Weights of a small GPT-style language model, trained from scratch on English Wikipedia.
Size: 21 layers, width 384, MLP 1536 squared ReLU, vocabulary 32768, 44.7M parameters.
Architecture: RMSNorm after each block, rotary positions, no biases in attention or MLP, tied embeddings, normalized queries and keys, short convolutions.
Each number is 500 + 50 x the weight over its row's rms, rounded and kept within 0 to 999. Layers, rows and columns count from 0. Numbers have three digits each. The size before them is the row's rms in percent of the matrix's.

# q: layer 9 attention query, 384x384, rms 0.051, rows 14-37,78-101,141-164,205-228,269-292,333-356, columns 128-159
# k: layer 9 attention key, 64x384, rms 0.0488, rows 13-36, columns 128-159
q141 093:518464474438572568586470447533530522468483497473410435511572546538483444477455535442476592454480
q205 093:503486467474483595612435633478527430518549489487531532540515610527506573448453372585553492508481
q269 091:477442490511506506441509456528472487591506512427528529489499529507519470456451470444464608522504
q333 100:544443562490571587544514517524509499476490502429476468551528492480451481520474410457464528576595
k13 095:469499436514489482487539579542567536501517440550482462503465524513486618432480489511404501472449
q14 095:528454527538512532468516602508511621386484475479483528503552604505587475449525397559508490513621
q78 097:495537504545473456447476549500523543500493438522514662467535639444546415458490404555415422533603
q142 097:521465441478471554418324520561492565554481530482458450473509592558517423447547453490515530477542
q206 091:607472396571425531512435527427457438578558470399414542458613518559477474544417381584633485507522
q270 095:476471490430547571431410524558581453449645516495547515468478545603467426473525431518526466515627
q334 097:515543458485502501457488549436608537514590536565516525529455524432561494460537401506493445533527
k14 102:515493490497527461454577592508570499509530466510561504528474539451527459456442534551426464557468
q15 106:506508531489498599458432520566513433562518502470464527453491547469573493495477434450537485428495
q79 100:492491490482541585454401439471441506599453468458476502473527547502584498463574468575446456418491
q143 098:570517467557526562440515522527492645492495426522557464519590566509456510494572468571503486432454
q207 098:583528464509506421560416485436427558503585513449520526480516484553503437461529348622495489516622
q271 097:566476515529545579455589544538468572450488392499582449517527509530475423460537396563439419486482
q335 095:520540568451404543440597585517515491579526395550506548454502528486553494452541432487444440474490
k15 099:509455537463427579622438473630468508473540506499527499520492489526532464450472494515339472505525
q16 089:528549548483516600516518503551486478442545469519461400557515445570466503503559578523482537491476
q80 095:550571455484464524479447424399542446494516422497487451535521444460465458493474500459463470503469
q144 090:500503520452574446564516491480565481528550481498484359559513480448539522509549561571444418556370
q208 092:518541408510547533520529485533520538469531546499455519517554492426537448479583579423465457482622
q272 094:613551433483478531556552428526590538415459474511471454507571445497475396599569553517393495531493
q336 093:524506483455569549536518477427557453491564446536510525521613439509496401518484516506446476552529
k16 094:469452501503525541462486496535560489454544530503505511524458488546503440575569480514501479473484
q17 101:492490521422460473509413480471473531567412429514414464533544452494415500414560679499531445548554
q81 099:493507572486541541569465516548514420564500407603463498594485385567479502527449629489491401525515
q145 094:484616571444450458535458447443484410520416510458518517572597454399549543436524544446441462562530
q209 099:499514531541527467485577508545484602489504431505517506449413470500570468526469608603479516611394
q273 097:445570433460529422555541446434589446481503536574554566575498413509443577521541628463550519531504
q337 107:530476481522521425518448420514411490509403538476475578509509454565493526501466631530512535466525
k17 102:498528542573550512541469478481478434639526459508429534520459505467512477526505582514507510508496
q18 099:493514481495438551479437579447578498529394457510509504536532635522465584540523458496561633473502
q82 100:506522443504424516582436493520511576512596480501523479514428484452578537453450414538482561510494
q146 095:541486447576508419562577446529584477493476471417518496479490561480442493465489408432415568464643
q210 100:533497504510508455519558455415492508487458470460487425452457566549534515535462544487460541600497
q274 104:459415405616468418416465522468519461441498479491504524535473529476520628525495511596570471470483
q338 104:444566440512476543526474492556541481550534542513450576548456467393493521468601477565561512496595
k18 094:494504524513596480491588548535464554532480565504528506456523652458537448490499500490541514486484
q19 102:580542600461568511644571419485452449495580487474490537572525512605481507565438540462505509481370
q83 098:550524512408585504578485415510545636427559550440512481508587450586490455458452506429482474546461
q147 095:531579627452509514490528510422498595507552517493509492554532376533492467520442528474498540543467
q211 096:417498531492482485518501448479445432515451529578431401533525496500501522547500531466472420527504
q275 100:469545551512537452556548513481596454401515486478480575502417413467428568520480522443553517428511
q339 094:537461560437535550559566444468551452464540427510536470507600484537564461561520568461437575516564
k19 104:532455445538468413456421450516505479482448477501382473545600436482480512554501502511504456572508
q20 099:570569624583452446512499535371448496527428516568507439518457438469509548475507472445533475444418
q84 097:507483507492520486549391495474523514631528401445489507522508516513460528460482590469430517522476
q148 101:512536443548578383515481463493495394442519541523551500541497447408493651484441532479447513560520
q212 098:540398476512434521478592576425489528558572532557561515429503522569488528483536412545607520444459
q276 103:501512527466458439563490500474612533539536494523552511516512483414529568471494512521458536449424
q340 100:565526533476512495506419538406545483556579479486610545545583465504498492433505520505493494513510
k20 099:474570569507482508532444487527544545500533455486499520513565424474464445504443444418530505485472
q21 093:489439451591553497500488489466370546494440510449497385372497530498514481513403506500534469484501
q85 099:459400517483431582484470487522414496585551547431524460482551444529402439481442544587442429545465
q149 095:520470510474492456501497430486454546512469553503569531539448566513480420529459560503487550449469
q213 092:521605468542567523478463486529463438441453533464464477475450502564462452475474504508486477443451
q277 102:538520540550553495585552526461451413500476512497517416473513464398510493507348488542467544484395
q341 100:532572478493432461513508502450413511434439480517566477428495515599548543532483492459549511559428
k21 106:417566537479540478429459517470486438588448461508443482416436495434388608464514593423486457507497
q22 096:490480480509462508476561490474626533471514532548488447436554513443518477512527533531381447569449
q86 100:491584481505515523550533542566549541503641485524514490513502433542599576455470490455431531403461
q150 096:510540537451472515490475572553487557558450573553555529492518527461491501525481498517518577505501
q214 093:447433511398570374516541496500499480521563535427415543514466430529519556525533594483379514432517
q278 104:509539493576501477535458602478543555517577552613530559492459526539557555501473512516478438530561
q342 098:507496484510471456573480536576597439516554520498454547509455481486554552488557499559349534436521
k22 099:538412466475405467411472466544460454551520454511501481469422498517495462476408480521402559478506
q23 097:498511486474552487566505511481456432542505405437588518501482487494498551467562485476483489485566
q87 106:555544470500508533602551536532541513511585493469602553491459579565556587443569492530520509493443
q151 097:477467533465496550587555499485492532473473570445467411441535558496410480498461506517622457573416
q215 096:506513539454421509543464497447485531442580534469549543582525481405526509474428461474544428395518
q279 099:505406478530586490474461415580466591487572537487492580516533553541534481486451420510548488486407
q343 106:453510482545650599350587455425497607443549476398625575491453440493516613444568494472479472481421
k23 100:511543480431474517514472506444473475493569499493521515537532501578495515459469446461447427469539
q24 092:615563448602494460545555460474450502492474467524568490515455504533552574491466577534491427397363
q88 118:515484412536498503547448421453438563540554546539502581428548550468552487483451590503510473498614
q152 101:524545466537492466513511517451514474484466512561451575466459419409531571584449549510466575465457
q216 097:522533566443423567431500461505442517503540511544486470509597486514569490496521502462458500468495
q280 107:537495468537452441543558497481462482489481556438508570554524479476564549545507615440474526393371
q344 102:575542456453489464444401482417458458502522505515601526499587452531560564490459562459577502536524
k24 086:476487503520529411481488607485551438582487475504521500401510478490405538457511527509524527520488
q25 095:516499427513519508452497592504473554457422534503564498442432549476545506406406464587547489568611
q89 093:509474544511524524391547574583518534528472505507472427443432544516486527461457527457472533425438
q153 102:488470478543488509427468538519514556524471513481546531504419553508484503449444511558441603446544
q217 093:424464554535567527398558590555453470546419463423459509540455492499513482475449477557567545535376
q281 102:561506523519494530419519576569467489506490518466515480368442600470480489371493465510479575513583
q345 105:518486485570528524444584515543377582494469499466504575490408448536498517436521573567501467526441
k25 116:428424481505520462418519625524497513487458474487495526499446549541519556488475556531518492604432
q26 102:538463496447566444487500536467512569489459531534512456464558517495474488556511514507464465604612
q90 104:450519509483470520506548512489559469403566566514567480441501456492417550560534576502496508513481
q154 097:508478479365491528543489391455418643507440511486482498462499620525465522513539529506450496551520
q218 098:553465502492486653594503511593407459549485477528460462544545477553445400535445520500469486532551
q282 098:494544465523509437547488479510491468450510435472512423497523535542502525479500546510534535549451
q346 105:558551446423536556547535479599501574393451481547392503524539496481471372501570551485521533502564
k26 104:497503434467539463428587443497511615528471519519484494509483488449512479512458555450501524564459
q27 098:455495471460545407500400478490550469491563554473556583586506413469566506550501543478469613487428
q91 099:513491550553578419508514531500466558395491453550550545562453486527490468471588516487495511533534
q155 102:522483593519523560496509545581476405482534430528457497497482473563527410500471404507558392513465
q219 093:479580488469424459488565435516453565426479363477560522497489514548456512485415579532440553532562
q283 093:449505514362541538489507490445505506623502469458481546434454477425499454446576488416477506509478
q347 095:500528511512549534489437485531505455478483499533500460515520545518458519490404632524512532533507
k27 102:494513579481467441532551426489530497412492568493512556586564473505481493561410475491442608540457
q28 114:435473642499507463591513441496584554461519417580450412540505516528489486523523444478566462638472
q92 106:450499490446502458433479457555560423449521386441440500519521493518478540534598489451437517494458
q156 100:443461550528398460529486489419537433408442488469516504465506448466551535583559503501395413525397
q220 110:481374492557362553454432513538479590608394435478491497475571526533427477483507503458497513514508
q284 100:493471464469426481508464537513539512393506544484502529522420429480507450582528477457482518491454
q348 098:443492410496443488440626455560526495409490438487512493543467469393558468446493529513476422510472
k28 104:521463526462468536507496458479449472552453519470469572492524590587476568557485419505417464532444
q29 101:497452523510540528463400515413482444496466561461508528455531608406526545475556480492516536548565
q93 102:514437544555463591567417485499521417472458537555512642413546497507504508510573503434463503511513
q157 102:524542548468527504463459472433494539513507524510486413503482556568517526550488491493540594545515
q221 105:461527479597522574526520522494543462459531560461474514416489462583465418477510559488478519447435
q285 101:448522408446542457492471582533524416473508540457462506404527605519516499480576521416501432488472
q349 105:491486416442461498482558580503437491534518492467470492393453490490479471390505441488567421587534
k29 103:516513536497440455519501522499606590509430350516571477474529559600458442510442526500483511548516
q30 100:478508548446563568512581487529571443462532446510519526550501474493443537601440425529404464488457
q94 100:553602518446594609549588479602428541430498475431476523488523512510509455523549412574502433504558
q158 091:514486491442568426481403540511464624498474526489407480503479558537430513498481483472452434485455
q222 105:464583555528499471435530392475506451586433560503471537489567487446442480474538511467426479468591
q286 103:497392527568545609408461423579512485572462479495414451531464582562482412546449431558584442463546
q350 099:451533429553521545436530445528473468554512517552450574493531546437498423518517460407585419473549
k30 107:534530502528449409488474470492443493510490499445500543461573383520519548472560474499528597519433
q31 108:492496482467465443526441555440463477374443597503554493501440464476459608404463433528458535486472
q95 113:459490511427440519498397522435478420520400462519491589474481481530461530604450518473526547496460
q159 097:524503449517458442431477585462475482536515504445510532482367434427538527534478542490437495486482
q223 096:497642546519444505506481553521488518444543518486518600451438552523494542514492383492567541473452
q287 102:639485507504392383485543466490551537439491533508577597429487464472546479433526416474468562543536
q351 097:458483484527445439485477539489358471425507552471580477406522456505559426542407556455483521471513
k31 097:473575548433475561516472498539536468525553473542563542519470575554514551545468503512510577459487
q32 099:532533544500497466493364478516478533560515475522506454526486443478586443480524526404486508374569
q96 094:532448554409460548420437515432504537430430482524452497489461499523492420509502479546447532446489
q160 104:494472496416456470459611540550467510552461621494576556495469575519471484509553530479483471471446
q224 098:583506577400549435478447477456447529483577570513489412618480420560554503440502516522488397499562
q288 096:589532522504576530523498545511455451463535509566481531458508461576443396514452430538460493517540
q352 101:576482511420438464460427533468448531467511535510503479499376487500560523525438522477416513509380
k32 103:438513575478550555497567557509526561465486486472501421547503521500430511529479500454436433486535
q33 101:560449547544499430549541482520595532543552367494572513502455521535482608490476523582464466582469
q97 103:602475459497510464557520475540443374485503457458526516561532407537540557528531534485481494470636
q161 103:526539544496451484538462456505577476471497440557515507514402498496471549453456456483504518577540
q225 097:465411467538461517455528529498528527571488525487522535383572535479506539526523468488467571401429
q289 097:430433537477458450437518538500497481442544504513405472536443581534449448456448505424510497434486
q353 106:506538428492422478486494502586539465517635495462463510509548561511472489559440480455539529478531
k33 104:509544477502472579379405531463518398612507447494505420402471502461465481476501474536621637550476
q34 101:399474476473502487464496528480540553483434493496580506381460485429464523474458527575478408556521
q98 100:470485457473510419523478543504502512567494526591444520428464441505454452473487516555557348538637
q162 100:508476602552513497512475482529496570584544474506411432389388467560416410448546505521454365498469
q226 102:535500365470462440525447464513502438506502527502471538455497554504460583552439464409496579441598
q290 100:474444510480552495474604474575491549467475533488516458479501547493563485468467596512525459538611
q354 101:484574471484538425514507440436536491519507557419571507545498540533528586517487516505533459436491
k34 094:537487501555452523483458522525489512449458500465454559509480655417559495412464480575431614433559
q35 142:489472481460504625539404477587526497593456393421394499425565573521496499472473421408601495483493
q99 118:501491498495471574475486465435461520484503521404499529523520477538390504446454447583509549490513
q163 132:495507478618484534434442507406449391570492556544540458343485475512524592555487517488625548489394
q227 132:487540500511433518571442519384494506498472564463482488536535445422526583492517440523556482458530
q291 125:584409504540603518519498465486477473477473513484547510545522367627454477482459449637479526573464
q355 118:534425609429474556516478544416468479486502561505541481455537473508584497476565482521466493500524
k35 096:481481472433466530507479501483504425443520383436498541529577583530540524521486400456490599411456
q36 097:527474551527439564445526401547388568523533508476495433418567600477540488452475407452614404549558
q100 098:581532590502475471485565472553559512470571513527461460480507451485431548450487459540474605480483
q164 102:458562504507521449514464416436499504473557389478515505557559452558509558470393543555416601511501
q228 096:584453455534472592568468599519459450488519540544432504503476491508494486525450381515522563413469
q292 101:492530434619549463523510493472465533528594399502527488555562557453565634517483496610477517578469
q356 098:495517490492548473549565491451624468456625507538539592547501525585543532484496453582465487506511
k36 099:454422521564429609482450514444484470505560499523382470405520475459501483466408462449485436512575
q37 101:494454585389533529454504420413495506554496438442439476483480454548460432495442520448497484553449
q101 108:541465548534490538538574411510474557483542452502556533484509431657532448447554404530413501423533